config.toml
intermediate_size = 448
hidden_act = "swiglu"
rope_theta = 10000.0
bias = "none"
init_std_o = 0.00845
optimizer = "adamw"
lr_mult_o = 0.82
batch_tokens = 32768
Each number is 128 + 32 x the weight over the matrix's rms, rounded and kept within 0 to 255. Layers, rows and columns count from 0. Numbers have three digits each.

# layer 5 attention value, 128x160, rms 0.0664, rows 58-80, columns 80-159
156158163067129141151176125174125162114155195189052077156132045142095156086139145130130179130159163126132113099132112108112119125125146113158143148138136136154102114146052156118140084071147134097165098132114097167128099140101152172173128127
157146139177101106108172158145142137095171148108155148083125156135134152152169118100165169129081131084107057144119164117125120183123122121090137134178131123127085163102093119114110054142148116092142151124079129138084120097147122162157152101
106092105166165087087135158129139152168091101180130126090175153103128168133093127135092134162202105101148081163138144106183157150124104107144080122182149115147119068160128126154120104104131126078144139130125144117110149113098104196145123222
142105127074089093143128125151098153174133150098080112129119134085181099091096119105103159153154087150104156178124079155143172127140133141178094147112123138107140098147134115142150149114120128111054103094177149092126117128141142107111163051
128157118165095136123154152092119167064149100141152170114056133144095133112101142153089086199078147126088126156121192148160130180142115141069107179112134173149172165096135112146081117144171151102141125155110079156116116107149145111087069157
130124145192146136137131171141097127105115127097193115132106146185158125127145107149159055170134099115133134164077071203121176185158136132102130131147107135117183135123167117123101119144166098111068091113126018120134087091120121108126122086
140151099091118182111136132193150142133121146087149123181140076134127165091145201150149098125113160132069171105156062116101122129128087155084150132108184097095125178162078111107128108103154168126106141126115103125089129114085140104155078210
062132165131101092137099129171124105126143128113132135145136192125167093127137105104147108128121181123100074145133179075144139174130107133130123122124145151121122137102122092121120154103144140119063148143127105110123145128111171106131123110
147118122121161196089132133165149114111100223087100206172184096119107156150185174072045162182102085107107069139081096177113113099138136202124142131153132074096124128163112119101088185131140130113125124049124149168135159129142149108156135178
124135066124168101123145081146115116111114107099163178143125180113133094130153154129105107099117082099095189143146140088153127148122125170147137142140138183129152123167113126137105172092132130117111143151073134042114101152151137140113102080
147160104165076096097128122114160155113151103112081147124179138068153145095093082125113179153103173139080152137084179076125152126109146104122100139099154136080128144052156126117122173165125139124121131171124163147195144109189144160160116172
176151085087123112126122127164144179153153073142124132122097204158132115067108148145159082138071065077145131144163160133147175151153133158100088090123135120141088141117153128203119165102130100122143134149091065153107150151132132125144178142
119128160163141092152124129118156109124139171071075146149172176102143112195138160185093098162126154108150049126127156112132145098128137086173130110166041079057118103110083136162106094109175097104169095079098149170135190125147143159146119125
152159060114175156130128033099122115033062183165160109161179120124143097181117136127149128121180132145155136126124105136080138107182122202084102119119154107095101157158129137151135130119096122118097115106129142132168101110140133103109188182
112167149216134127116129098152109083153156126141129092147133119099170137136059162077099189068132163097139173112123119119142139155124143174121100070099171075075098163153098115069129051127094112140111138092176106052156143145130154150186171125
101153125138100087109100182092125131155089089102167160002086131152087102138075120112090161171147120104089126164166093155138139191125187141114087124093093110146169138159097171099074072186158125127157138109122180061128094122128136162141153169
168084128115059139116121161117145152106136114147157075143114069162112199157108151125092139176074148118133142106115134080132133096157128128119144129143090126174082125103111105118155067136079186161097146142072092158093162138107141112082167106
121173164140115129092109136102122153151126178172098151142181071038130139219129105113083120089112122128100102173108105129121107095124140150147164112155112169105102045182090098128146182106156134099123103128115132164167122123146153141055091100
138158104137103101168144140105123095047221100180135118155147110146161160143090155130119166088115163168071134082115160081069154145082120155129118144124120101137113124151151149133153063081046124153078128121090156111141125099190132139115118070
096097103108143159122150157162180134091134165136123145148113121072126122187145083080107094187191114085063153098152153120154117111110148150121121110120122148138067102105033150140102132146202122135122157133150114050111080129123118139191125149
116156124116120159097151123140148092083116158102163125118160143080151147163105085061119121087169078147145124138077158122107072181166161152160102120134203099106079134140101120165123123175124140112144114135105145086156124150075151134105124094
169088097173118137123199150131144141129104087116158138125157101159114138156160152178111119108107152122072184111174108107142160166149124162151161160146103123128136144108101163145104104131159101110049115085119099088113133136107103139140116078
095104157057174133146145125081177092150184086107103201106190040125152131105141168149106139123112133151105095129110202118143135121111097083090132149118135085125188161083106160171148115116130107091122136117160178175110121092140101136095081141
# layer 5 attention output (transposed), 128x160, rms 0.0563, rows 58-79, columns 80-159
138122131169100113158073160173143113116090170144097141100145142175192149060081098146155150111151144100079161070085143127114114107092075149155105140157100118104141132075101160106108116092080136132171186131196125166106125142101153129093140136
095096186107077163023123136117152114101126151142090074153152127131181110079139157106119137166162136078130136118152103120167157144124173179073152126135093067121138139132123177103122091095100144159109165114074126122174064194178143109156163095
089149144159123098133120098127126136135111097135168140144125153130166187122096121129140139116086125112150135182178083087106135093159114126106133072143113099143073130152133203099122153096200103121135110135140163104130128170151114167117070142
133121059129109065115134160157158157157136143154120149143148119090116102159077195165151126138125134157122136172119153108039129135138092058129122102112099165099063201132158078125116156166145145107156141149131160087092142097148130180134093160
084054097143075144128135143137070154119113114129116134085101102142131153129141177092160156141073123130135122154157158110071143129174119135082110106149154093128111175141138080130142139127139122173108093097129115062083126098116119114189174099
157092077106098162184101112134150145141088132087104120124091102089103081105170152120119157145117142131158170179124113115152147113120149126092141112128093086160149141103215164116149120104185130104137101099130159109144165121100144127150146119
110131139148133103154114228074165140133103104126046084133138162140155195111121136133167103131112129077142165154104101151165120135150148120114123117111103089125135109171154093116172112093081186126079115144156089116103156137064101119136174130
185096139145148120137172149111102108134147134158144101101097130060168149130085088113121124109188127127135126131111160156102152133073104146085181127066081118169139130110102085169110097121137122138098155126124164186076164113084146132112114111
086166096166135134073118205065218104177130144082148146133132144171135126109141086158097126138133113119103158142113111134159113169164067121096098109160122116181173131155118186103195181175122138183112142180134076125194112145116103134124144156
129119168138166137126120159147127141180099110110166117091133113115023121092118146087090114133170149087074106164096132084139120139126079097136131098107140142077070188133122095179139159128110128173133142122141173137100105153095102131150098104
108081090139100131082204058117100100161119068173141128215124129112166130123086087111112108127179070149132129130158116206161155171137160075133159119116153104099181167136109137150146116075157103138175132080164192123067089158122131170071134132
215190083116159174128136194159110112130114191161147152104135171142035162120118141101103136125103125123120191162072135105098117102112128062147141134173110122106142159117134152179096115197110091136095147130142144101077212114104092120092074088
086146069155123117152180126143137118139165183081147118201136160106152179164121126152124108137104145066185139138154151147107143105128077095108127149072119209096178112125116167176117146167154135139122124126148189163175062142138159159093117147
113091115164097123108091141120105086109135129131115156081160144122177139135105135089095135116120102159098125141168142150083172154124100132139141115137156237117117124138105184103112182112110082114108113124122107136111087142223163102135214168
102142127089111117058089152078124077120118110136092183162097134077161130154070113136161112160178083122138127133144093177073155105161162110150094086143116130234112108098161048056111149076154165173097079164135122131140065173107126148088159143
130088077137128087046171141124086126097084151135166170161094101119089119105069148112123103108154143139091093107157110121060087117097107091107135141116111145170090124139089213142124130107127147122103217131071167137177070096156069128163110164
118159098108170122134142115153178140113110108159109139110172094150143181172124158127164141115131129131122181096171109121155090097133127112113148190168125078095199121118150114125132070138110059112061154185102094102117151128063152069149123074
080126104092114117176155101112158180077154138147151135108099200102165094101133096111150163174082113124128145216138093114148155147140095130093163118123187183042100142132146086146137113162146140122151134113143118171160138091092116152121109131
065126124108105083122085069123118119156125135127119152132180105144213129172058159169175088167158071104103135111204172083124194101149152079193092142146123081133152137104109108099103134116142077070097161191130103080068127103141137115119142105
080138168142112097138122155099090060148164139106184044156100153122169110108125109154110107152168131151116122072114118151128161122132081158099113169117099181134109144134158172152108122129153159133145150116148178189119112117128137130163137130
165137154150096143073131160048101101109170133118142099141130156133179153148121128061097130126204069234109147172118115182103106144167110123139158065164130155140134101114115047142140160111090120146117153126121113166169160102115136115111154146
131174117129118093206111185155145103165081142125137131136129181163120182175164134124180094109141155041073044090115157126131143100121188138086073138064144118094131125095148144102118157135137081147114170153134167079206108089115094106158090053
# layer 5 attention query, 128x160, rms 0.0701, rows 64-127, columns 80-159
142139124135091127120099119162149154131122154188119110098149113124110074101143103124143104115116122150133139145104170107124124128125124154109173114169171141128133124112131154162097140118098093134106144106124107124145148162079122153175159090
143184146119116094141094085172183169120168142126066057087165102089098106089159134089117098131091081173131165134073137113144119152114095179169198042187130096159159186111121164224063132125066113148105170077096099141160135200041175140136125117
110098088159115168148159144116089100131104110152152160135107156195159131187105114189134187161135139068120094101174132124110177128156180082101076199110136155123088055166136107092158099134147117114123085120166149099077118072188084146127143135
113125141137148105108157117137132070151163149092116119116133123132130114130172137152123093136157113133161153128141118107122123129138105128132118116088082109128114158151127111134144133175112087174113131130108130162140140153106156107103109109
127133098123071138149121119132114139081120137116155155132113158152138131165088114144127121097160190156135132130122136124132123146138141111134121133157158122126128112131077148092147112106156115086136125079150120113121104110144115155126143165
113137097172113110151155103113161139145150187170097160050111134115108112193202158145089112164146087137136106135140134149141141133121075101167096113147128135101074088160076120111162071143174072170094124138209106097160104102136158146081056108
122122153109191201116149168155136112045180094105151167141133110149081155149088110124108122118138144156116147086134145116140152178104151083065096152147138118188173097200149165137125146133062119112075125132158097152103081132116132115122178155
158062085099083165169080071153148082137127127161129152139111198184136119143110107142147167092141157151138141114089115149148186149122118115156117137170164104132145095095104125127091125138241116144143112089131178124149114090158112167131150105
113134136089111095143126137081148125124117140101136056134128119105140158137133125116173132143129126133116140123148086145147112139146134165150126108084085110150174163095097118133123116130152134145138120149145119158083129163132155123125154155
153160157141146104114086103164181092123181078143088071125134185132150145091111134076086126115076141139117159130101129087131108160145097089174169097109155098163156154140134150152120107158113148152143140121046084165127099160137172153131139143
105105156150163116138187110127142125123074152099142159102179163087116106106098140147142095103158101160144133160113127162135120152115119124081077124096140075147186125114158089102105128080127089049131144116115164127140110137073150095113140094
084076093155131106146134152175106133143172144072094128078119116133122097122158090166108044141127159089191122112103124084164086175083141116146131136144126127121123123135209089183156168160169141144115139111149151126115143098128119125146104114
107147145154140122135132149137124102121137125111142121128141113124150172101126149128133133125157106145132124122156121087133124122148125146123117152124110104123144160112147135128119122130124137137133135115111119123105153156135126114150156191
142136136133094092097162145095166102104136130128112136136185096191185106119179116080107169080094124124101097139095162055119110095081126138139164156158171079055114153193100102117134149115160103119108148128107036162149188111129132127134091127
132103123142148153158180144119084102123135076138177147129182136150163128175140143151110130119135138122140132087148107125099189150134158121070060207110151109118120057122076137026152163136129078142124080169125141071104110085177068138113143101
062147179128113117140117137108117090135185114107128145121186173152164135158168109124127153159120134119159108128120087144126127177184128152118163155121122111126097183078174101094094094152093162119185133157135181085171157132077140086135136041
148133156125125120101118149074108191131187209176103141115082129103102144153085153073115199184095098105126154153144110172141121096138128144162117143134110158101091154130059107198129123115107177126147163137146112138141072087072132135118081151
093112130155080133133128134141100131158087117097159115132144177124108156183164137100129124128128169160127093105093116136133155137110157123131105166151086106149122116134127149113156131131095120169109142197149082138140093122121129105145119115
151124130122125161144137161093184067124055176134145122138108090095117180102179134140144098132094152151128115134112159101119110082128097155106142132116106150097126104124037140119153083139164114138088120139196171170131126113140079136147121130
136118117133132136102177125077095108092097132118178167114134123145157135124104147134163147118139163118145131128201128144110125115144185100134091142082144144110156105123117075083175110117165152111156076152127102104139129124175134106140113157
149148073200125134084132096161111098137121113140129083121076112149129065056164135155177130172144085178149176140147116155148166179168140128160150104144122184121140142114171143125143155121120141142127112071116114091141120130153132082120148109
080156178083079136165127109093154152106173089124112101102137143152165109120148134124143143145130080085161111137145104170082103131093186157169149136106128147159110132110129130135137130120147131114169134131127097130116094125120138138139112173
075127091097144182122138149133177132088121126150099127090113152196099084111119148084160170114133122123164081095139120138143115130099096161128149174098114131082138136151074130102154107136108118125152117098163174120093078102121113118110127061
131174168125101127119128213154134159222169171117062158044107170061130158094161073111084071136185099097118101132132174139119130168078100211130131099164157146148066111113133142126107185126093175127078116127155108125093116124131124142155133088
128145137074174110109162140093134117163097058102120102117141084131130129118127065167150121147190131121164116158132167106086044144149110110140124076117185090062094135059130138118159123125195090132115170133084061155080178154118108054078114098
196128150076117101094120090134102153147113101143117086146133204080136150108112110144086150133100149135154118125071101143140117167142159128136143100161138105182085161143125136147134112138164107141114088163084153099111118163166167117169138160
141149141084106179134098049096115105130112127081113149144095069164141135124151156111139161099106105098107148144114160166192123101179104097177179163114109153096181172130170120125116154167106156141137123119067168120104107101123126098104099214
120114123092086132063117130105161156090149127178140124167072180086145125111121172069160159165107189102159095149098111075121099129145118090187156115073141150069090128095102106124117149104149164081134103101138146088129175156214194147127134096
129123110099087117159074154110155118096183126094160100114101129102133158068126166112137098137111096169139118125131092165127109115151138097148093123118125110176117152134117132175123154105157160136132109172105131161198145102110129138181136192
110122163124167118146115090189096106076157119122151083021186103098157084160160169099120151136130151129142174115144146136070073160134133100135135175131159133129155087112149092097090140149155141056068120077137099050220151182141164101119120158
125108130143095085147149117149131150141161132092111124143132098144154158161166103108107139102129161101102110139127178138150130080122109131093157128091102081092129119121142124149098147168163146146092164151131163134038166130153150098125134160
133154202095117134123069143132124132169123152126094191179088120122087187120139070179160121135070127078108119145113124141138063133118133164089148105094140152132129147085170124119147139130129137134115166132147140113076105128150118119121154089
141163199119068105118024067137250161119133201161068106145144043116087080081210051010078057026076109191126167136000139113189034179113000196143245044166152085146086210111114187220057140152071126217111249058116054182171130188001118147130133115
120129175093137097121078107117165167142128142119111123152143097115112103104158090070123129072162147134131137142082113158138088128115086121146149101129112103117114167120110140153101116157103154160150166117120103145130163162092143087114128147
120150108151147114133158125116127099125147126125108109102138141120112142135126171136130137181089108137140139100138150127127142120145135141141143131117096141148137117157126128142158122144101104124099098096113129126145134132133137141129100130
130145135068076109121116141132205140092136183100130155143131116136095129069199112038136077094102096173140168133078161080146106153138096141124138109117160103144138152097156115130075186127103140160139157117108140091169159138063120105103153092
120179086093123201103151111102169082095091107131122165174107127129102159118109153139112142140126132109110054119136094096157087085167118163090143114134113152115157166185088094123120066148139167070117113112110119161099099088187120101173150106
136110133123103161126083113085133105155110176092101105090176100087141146069164136078119119113092112142112125117084145100126106123125124133074179080105154166155176134102133112185138084091129170168119102075092130157110104115102113084190188141
130151116172154135126121127202128092163181120084114149148089135087118144132081144198119122167122148083103052134140087150145134117084129134138089182113084127141127106156156143149158096149105106085113109111116137117112151133203160131138131127
127130128114129114178162130098132130198063146127054118080173146103117100149117189115146137116091154115164100123057143103106056138170182155106128153171124141125100156143110144148131102121108117110090155119135119145150118106081148121187147128
130134167167110156160082129147125053158179136142134148127119116134141092146155102104138136165103105147111159108141154176173118149119070094108105093129150112134160087122162150109073132142154139157109120096148132106167104149131123144156131104
166094120091144139109142141127096125147162108158119166185110159182128150167084108184133172127126155102133145113120107124155127176168136119108147142164154140117120117117160156111133133097135137125137108173172154160120095104133119160138111132
125130138136138122134124116103145107179074136093113150130160111132150173128106116110142130156136086135106121144181136122122181115146142140158115135074090080102173140099122146123141120123062125136142130121153098168070166156124174142143162155
117150088124106118145137100142155133112064130111209186180154168111110146142118174147182083081131123165121124123147066171101158128146127107129063155082122129187094109084108147112112131115152114159150140148078165062135092154182113129069146095
107126158120136058094102114128165094121148099140084101113134128091125195090074081104109110081117162119103106148099157102171142092131058132158197090141100074136093174142105144140098060160144137177141167145122123135166155187131135141107119130
102153177173096107170124150132111108128149101131105141145166096113172152115153174094117133151155084131134092127109158138147136164117150131169137146119090115121135145144163135155111117118032144087140087136102159078090138136116153144136136157
131154129135166118104125147125125121128161099108102125109136118114131154117059119127124094135110134094146132138147145133133132106113136151107136133109113121141119152116128124147137120116129133139153142107128138112151127144115141159111134123
127154137189114142071138133119146170100136149187161145108105137138167137136143055154172146133078152138155112140177146147162104131132109146095120139136139076136166107089124111100088120143157095088163164153180179133072076120142106107094095122
132165128129180144104111085096129184152077085178125141162176163158130109106115102130154126123106126078110100121090139097113101137110141139128152129145133126093128178102174111111144161114098116132112121075097122135066174146145173154141169046
130162109114122119152171140146120144177158156120073146173123132137092109148150142131110161134137101115100153142116111091108115131157166164126112122143120131099123147106129095098110161132088114084118136108143111142143171132178181118111138111
151123123116167144129148140134180105179155140105106170114160068130125107129108106121142096104143121122148104137100081116128129107162087091082109068036166142103177134150208118138126117182152134140190129153085210148135185129116152116156192127
082214232128074078037017052192255184139191128170033037150133190073017115087141033042037099118104131255087201144001120091217043168056000177170255014181055060203086247158176215238022107222071099208162255072011123158225138255000255120123062126
143116152109119139156087107149083114146134112119138136113111130134111088168081088126155176216092103153117146119166129152134104136119158134096139099190112120124173093106151124142112148086069169053083131076187098146195094135122131168163128158
092154153074117134104138111135128055129195136186161121143126232136167158100106120115077163088141195098164101147142102074123113146123080126180174100140143135130155120174109115145080144106146173131092175112105190130121088110115134119168135155
159129119129112089160082123168124129105130120085141101136100101100098078118152127072164114091136110156116123124136152151128095101125123096092125126089104127166109045139123133147102139103127117162109107118135108106107051160153128106108166125
123078070102184128137130122126147117076105097117161083174075168186174072156166092110142114123146165135139133109141154076130112089130151103130125183183111116155135156101106119116129135097156103177125140100086108123128167146093160141123120106
143043144199133095130188143123117083153154167094130141130136061146153133124099118165117161129086139106099166152101138126164113122114124110156183131110108139102111071141144139139183120178055119188101136045163155092138136118131043107202114076
168157177221131121122137128145130100164152117136143110151132135112179147117179119122099131159150117145129132110138189103082089155133095147138140066140142107140107108111112126092099134110080105107090141172080147109126204119131124134151129155
076094098172110088107168127157142141081153097145134122120157168195195131205097120119140122144158160101129191122165113079163177135157174138099108141132134082166149110101121105083093119149111128095098182135143169090104129097086144114109065121
139140148132121164108115131164133137158156173125127165094169110077157112112168149046111108129078105151101181150121122118104140148103094140162106096123122158127164103082153125132131160139144147109147090100179146112142133141179106104125140146
149156163147084172159154144116154032132162163111114165123177134131157137105147161115152125132108117163116146152207071133116159125104106148149107133097159129144102098092135105099132116206180143149187122112048190080109105097169106111152075115
116121149138087162105107183093174115109144137129124091102129140093095076087149174111145109188075113144193137143057142111118114181074125081134165120109135142093159092191152103151127110133085119081117089127162150169143122081159159140124073111
141139174139119147153118124103149125132108174171117096086142137053133167109087158166134157104182088089127149155153090237129117108150091110191127120062157123074124074114141111172112120118192132060168127138131192109128142121124121073130057199
094112107157161176083150137139123151136153133166098111129123101132139143109113131137152095186164126053110101138158114091135146141142128145108134135105142192128107154094201140155115126148140131085189082092126216088076121156168169155073126071
# layer 5 attention key, 128x160, rms 0.0728, rows 64-127, columns 80-159
167087071103158129140229149094043131106103104116133131147121186150183149122116180156119160121123100066181085140206114131050126094212223064096074172095159181116129087142160047063201176086152157079100038155149124102085132066191065096126145148
094126115135137143068154145159118098125137132149103117129131145134147139139135134126156115127131111147138118148128140128142135122132100167153131136153111081135100121127104163140092180138133097136114134086114119131149123126114145132125121167
183073138110126152154149149138096136112094122119195140142111128118134119120111140159133156097140116108140110145173117136095131117164190074119085135087172184103136130121150047097193126057155178071117053167145142120082158103124083075145173104
117143119166132104174125117138083078140128139155089156128149110153155078161068148101078128113195144142123132128144159152120168092124174152128118099171145089122136113180109122158091125139135178087123128095109140098112124111106103165105090183
134078106136158155169158121142127172163122120157136138151118086150144065115096140167109160150127120127173095138124124156120125086129158075106093143067143164147145117061170103087126136081133134129144146140119060137090139093153083106167205125
154143152157144130183124128149142150112194114126114094160112088076115093102087103122089110120098142168138134136185145127126126050078120129105080065146143145139140181169115148146118159171163146047120143100100170071091127159130106178117146120
085119158110116143105104157074151136141146101137144121101182117179154143134133148140169182128156141116123085099093180098095138154188153171168149141118131172097108071051140115122146111093180144127164150157108144155112142114121135170123157132
161114121118144110133168140128105139106109108091120093155134102123118136082131139119124131137133104162142108146132115121123115076161124064174107089126129176120124135137151101141168144152083161154126121115103130131092160107144077127142163129
146132133138131112110129110185103104150142137124086121160110139110121116108130093122137085154113089152133161154096074134143121119108123126133162136148113098176111135148168152143105152161068108131078158101119127119146097135120097128130146161
130113124130119116089131166129091146153162122155132128117152138096122101127143108126139081153137107135137141141139129171146087107146137117119123143120113153120150126113124142118081130156133095118120176114129146130149119131116132130131153103
079156108115118158122132151100087110107168068098175151067106129125127166140156137156096132164162130130114140121147159107114143166105122161174108163154097109126085117157148117161161109174136131159124094123106090143185115168140119131086108138
182143112120127094169149189145115068144086090122191166085143073170166129151096126116100152096136136134109095131180130122142153155163154114103130200076127121118107157123066081143141116094118181058124141079118073158110072118081123132114132133
089167178131093125100067064161173138190204164211033078124157108112054126118153049103189024098114115174112178151104126138215111137123065223155222066172079066147105113153126214175031162153096094191116192123134132099174063178055180204129073142
112182126123155156107107125098127096060147150128116124124132082104062121124168115127171104128119164153146171120110165183164141136146123109162098148166140128110116096081165140168132089119132155143140133152157183118141119238162194114131160127
128118132131119133139120119111129125121139141100124112136143109142100133121128128135160133120114142117133135131129170113145147104130116121162112113131117121122119138117128122161129112142146143127144131128132147150116131119127150123112121161
080122075145073140159108115067124128092100106171120147172104172150093113151109151114119138107137082144113101142142157117163116131152130106115135163101107105113158135164099134144092121113109136187166124103107139137085148104079145178096075158
073153127126166206103122124132150090103119087122119194121098081067181127148116153133081118084127213103157129112114137137136089122125090111093175093111156095091172157126150152081140129152109084066123117141100136098196186156106132123130179128
116134120106120152141135110155127111121169162121137115169120155113130113081116137170137146146151152164147123148120125105148134089131109076138135131090153146150134114119148160129153126151119141130146122115147139130093112094118121156109100155
111144136142145061134119090158184129138171161147128140155109127091098151090137061028127133131047135129126194126087077098126102128104106186174172064112119147209204167130198167108186123174116132138106179085104170075106086161130103145183115124
017233172167096074063020045201255123191213126174019017113165103065045121109135035047142071183115115211109201147000088173255077152000000243174245073229047039205095180155121255242000162229087039232116255020090144132238111255057231178106051106
117052117166078082135080075094125138183125153140114093094125152173172131166103109140102145186147150079082121106164118132152152122064092131092101131168096084141136106177120087128090090116138112136141117127115141135199139146124138121156067122
128196137130123112111089060104154136094153137140073102116135140116091141129118135115117082103090149214118112143064183099199124119084078143133135106145125043163135155121153189164011122132091103148110201068101123136150130154113176134125167121
146136143182148131162065104126131133136163105117146085186136105127143128113149139097145093133107096128124135162183126098145169099126115121127145145090126114070154126157161110161069123151098119152119147143128134108193156153119136090124126156
139112135153155115199131143124121124114111069106126151138109127164155208147073175162138169086102160127143109159153122095137147115122199041109070155114136129119174134131106087094168075086167129099111104114118102132099165058142131103181157123
116167085137110109159131078088067139104124118143109136127116157167123127184104105081135187131142144100101143119181129139093121114156172158098088148178119118156119068155145135114132127111086165141134095123104130154118084067172061121155148170
131120179163110189133134111114062147125115132088086112136183073094154110144116141131156156170123129136119123144099121168119128147121103059126100116175137108141103086138151160152108137192062136177085183068152164164064180076142179117105165167
117124088162125114117147120068148120102137161141179116094152149148182087134146128139098125116149133191112140087146139139100118164184149129097085134184133191095091110094126066079168146109121152106103110121163122121147134162077166155141099104
077118142144119097142130104116161134120133118086069138118167131085128132152109132072159111122127086098153165142139131240148108151135107113082143152141118068110127141121140156167150126147075107122094210113170108143187170178091128094128126130
140158105090132120137107093108060137182110134160087163094091143135126130137151174107091118067122143103107149091128133088169153145155153114087130149070140159125102090077152100097179133122114123133116177099142135141198125165120112094149174155
087169130114047074100151142074160147168126107125103122088157082152093194146182124081121125156091079120127181116097168134131105124124129144127135142180086130076106166119092172134092148141127113167134172185139088164121120116093120171133084108
186129103105150097181182116124100143135114123157147132138141139139140129115121133181116093112134133162134161107139099138129135116178181105158110120097167153112112141139135147102222134088113169077072065167160107137102137103084079153137132094
144102100193129125127194166099134113084090109100122122162108142095195122146151124127151166114107124165113111119118087114125123141164126146140132163187131122167154115134096126124131130105112140106146129086136096112120135074145132137131111107
074157108175088112070078091205197108159183126165061081118125128111086161131152081091156094164104148181125139123067115134206123159069053166151178101195094065156130147133083192181037145178124060170142202063101146127224126219104205154119089157
088178137139128115100074098143166109156174143134076094113143106122096125140135108094153096148104117173128153119064128120201131137067053191159183099156071082166102154129125201193044146189101059175126205092107147128158113179097189176109085107
151109130101123151143136144100090104116123135116136147165123124145169120128124131117140157103151113132135101123159149139098148124174167099102102127138178138094155095123138115094149146097132147107135108118142126134110142088098110112127154161
087142108148120098115114093133155140135153126190122116110125136098089115134124102124148120162119147129115146137104096153158124121081058170161154127116102114147106143162117164144086116159156124146130139120103124136169089163126113134132106143
124148147146126143131085149106141099111091133095173100124130079141152131157133150094139152111158119113094139131124121148091149159159137096130133119091138134102162110130162084150187128097141131129156122139151111131116157157103178085146141141
121130100088136124127113174152116124158125130130192164126149127077177152119121099178152136134165170157095175144138087161135089146115067165138117103107123138123117082129198139118136146102132085183098143123169107163114113118166180088095119145
147129132135171119126132162099046100156091151128088122151141098179149126122116120101116086127120099106126150141159146089151165116177151124183138119164132147130126136145072117146130088152105168143113143135145091105069119104115124205146133099
142131125072117121096041142141110116128157162147183163081164161185099134157132113082124129142106148126116126098142118132127154228146081170133149161133133036124127107112176133138127095151131113230181130121143147117112134146150181127075149131
131076101114144131121182197191119138116145101138109130168149067092114140094142106129131064119099132133114128133106121099143097067157182099147141124123119141135153149122077143120160154143117139142134092109116149113075127080092075197125132082
142088125141168124169133145081121131101112108098125160129133188151172113145101159088102124094143129103162061115157150146087172108217181100122109137098141184137137080124118067114173148141166158131162085142101116112042162042142065132131130111
179102126159157090111109119182124126131213148137116140105090200120101097114132106188169095134119112143127163141118080129140127120102138149141124106162103154142128151163175135132130174126107099095131100125112157086159126152127132130137124131
159117135126093165130152104150122171107106163110128077191074161183155105116135100136130126133129094114135157122134116103103142114094147149184144125147134147128102131187109113135121135125094138104150109106159126144142135132146106117107124148
145131140135141127136142118164128148137143115142111112168138136095108125099125113105132132130120104131135146141138091149130087121118142132138109095108128140138145144141159160126117169155110109153111151114108131113113109105116118125146124103
124084113139163167128144139114116131154181168159163137108146125155130141098113141150144078100125125160135126129121169132155121118160128136120116121100140117106127142095113137129095131143129112159121165093138162118102135159103157167103149153
071239181144147127071074066150183159158128122212036089174160091051064137115194088103143071151104123200143168133060095085204049128051004219183205068170068041218128147143146255136000210185077062219107240067068138145182089157074184118124050098
108129129171136176155112105125152120126137086055139096131103055140142124126101136108117149144151107160104152136143125107102147117127116118151120112134142127152157101160114162130104104132095152134105081127080155120177138142104083140141092102
139085161181124106125116108092163095076135131079146162125097182113102133168161187141150146158158131158114072135152093138124181163156138150107045149177101105141113044174130120139117136081077130112140111169197130161147164107119181089130093121
070122133115170054089126110103204084128143150160083050162098130053058128139142096103128069148110094181134149143089085157182098142110049174198180125158113031171136199189151152171052128190191084134106193114198127116138094211118158168116137132
165119096095101085144127131105113146116086120126135114107130177173158128135151150133167168111121157095093129129122109135132114148160132172138129151079111142119099125129109099128155128112157162134123142135162063150156137114142095107125078109
127117127108127150133154130131101150124107130129131147136138147120144106122132142136125132109145126100145116128136115143115103132141143103113106145103135138125133110122136117109136141104137132122124105143129126115104123095130107111138141104
118134122146211126081166158169145086145140124117092202116139097122097149158158137140116111147143110157122104138112126053152149143129100083120177147124122148119152169106090116104137160162110097183150140150087153131112159098098145136142165065
109116139139114158093142101087161120122108069138136173132128098182195120158121140120133137093134123089115177144121132182143130131157176055128147176141118168095138154114143104114146095170095132160105142130140119170134151117107124135091148109
163084104103142118127188137147106175139091191167146112163163103117137142080108140144110118161105158131154120124097149092093152113089103128159150102098155133116096094151154134089121112121060145097102128146121111083157141079136108147116177096
084143113107134142110094105159153108135076113159106134178126068119090085114153136130127111132114089152129097131113166151104156139118148116150172163058118124164076117121153101134117153102100162122138127135150166142153120127121109128105152127
155053116151144109140151153165108080116126151151171184130143096097139105143095086091107152154101122090170147128164120089175152158130091164131121115127112134074174129151053113100146084122154147095120120091076150133116106125114163127160133084
128094127082105104126143097075140173136143125120129202087135119128119149125098154135165103085129130080117129138171162122108142131116154092091113115084107148144143151105091136125150102124219128107104106136126208151082144103125085142133128117
099155129088139143136114115100177141175135110137120120137121151120101095129100124121117139109165085190141139123166164122106134114114098119198112123099143121081113144134098154172163136165139104133158108159088117159106141126051058144123102123
135060141151091102133140147060142101133099105087139106142152160182207158143103180126153166158151126056126114158135085089099166111169178112127111090173128176104141124105104070083130121104148134082109116156162104153117163128138132117152119172
121180121153110090118104127132177164110144127154087101116138125129104117151097086099139104110105141124108126154086150103178117133091090123159124080166112070125175199163100173164091101137088122113102165082092137139126121196105161127126103140
041152092146185096142173130115090108156170134094149172061133134084136162092097134076128116160122152178093127104110140139165137120168092100116136188124126076102143119081122167151127055206118142176101176108114150144165117157120133119118148166
144182089120118086119164131091066178117153074107132143074099124203199120168133170101087176102123142148148145130144164118122122111154169150066072102155158140104128155116137135090199120150077151112097098152124074109114103116152063136114132140
142174117152140126118128137142142125152124104136159122143116165217123144165120142131167172148131160101106134143166116155104120108162136173119102135161134078161130144157103143092141130087100131162082117166159086136062096067112105127140051106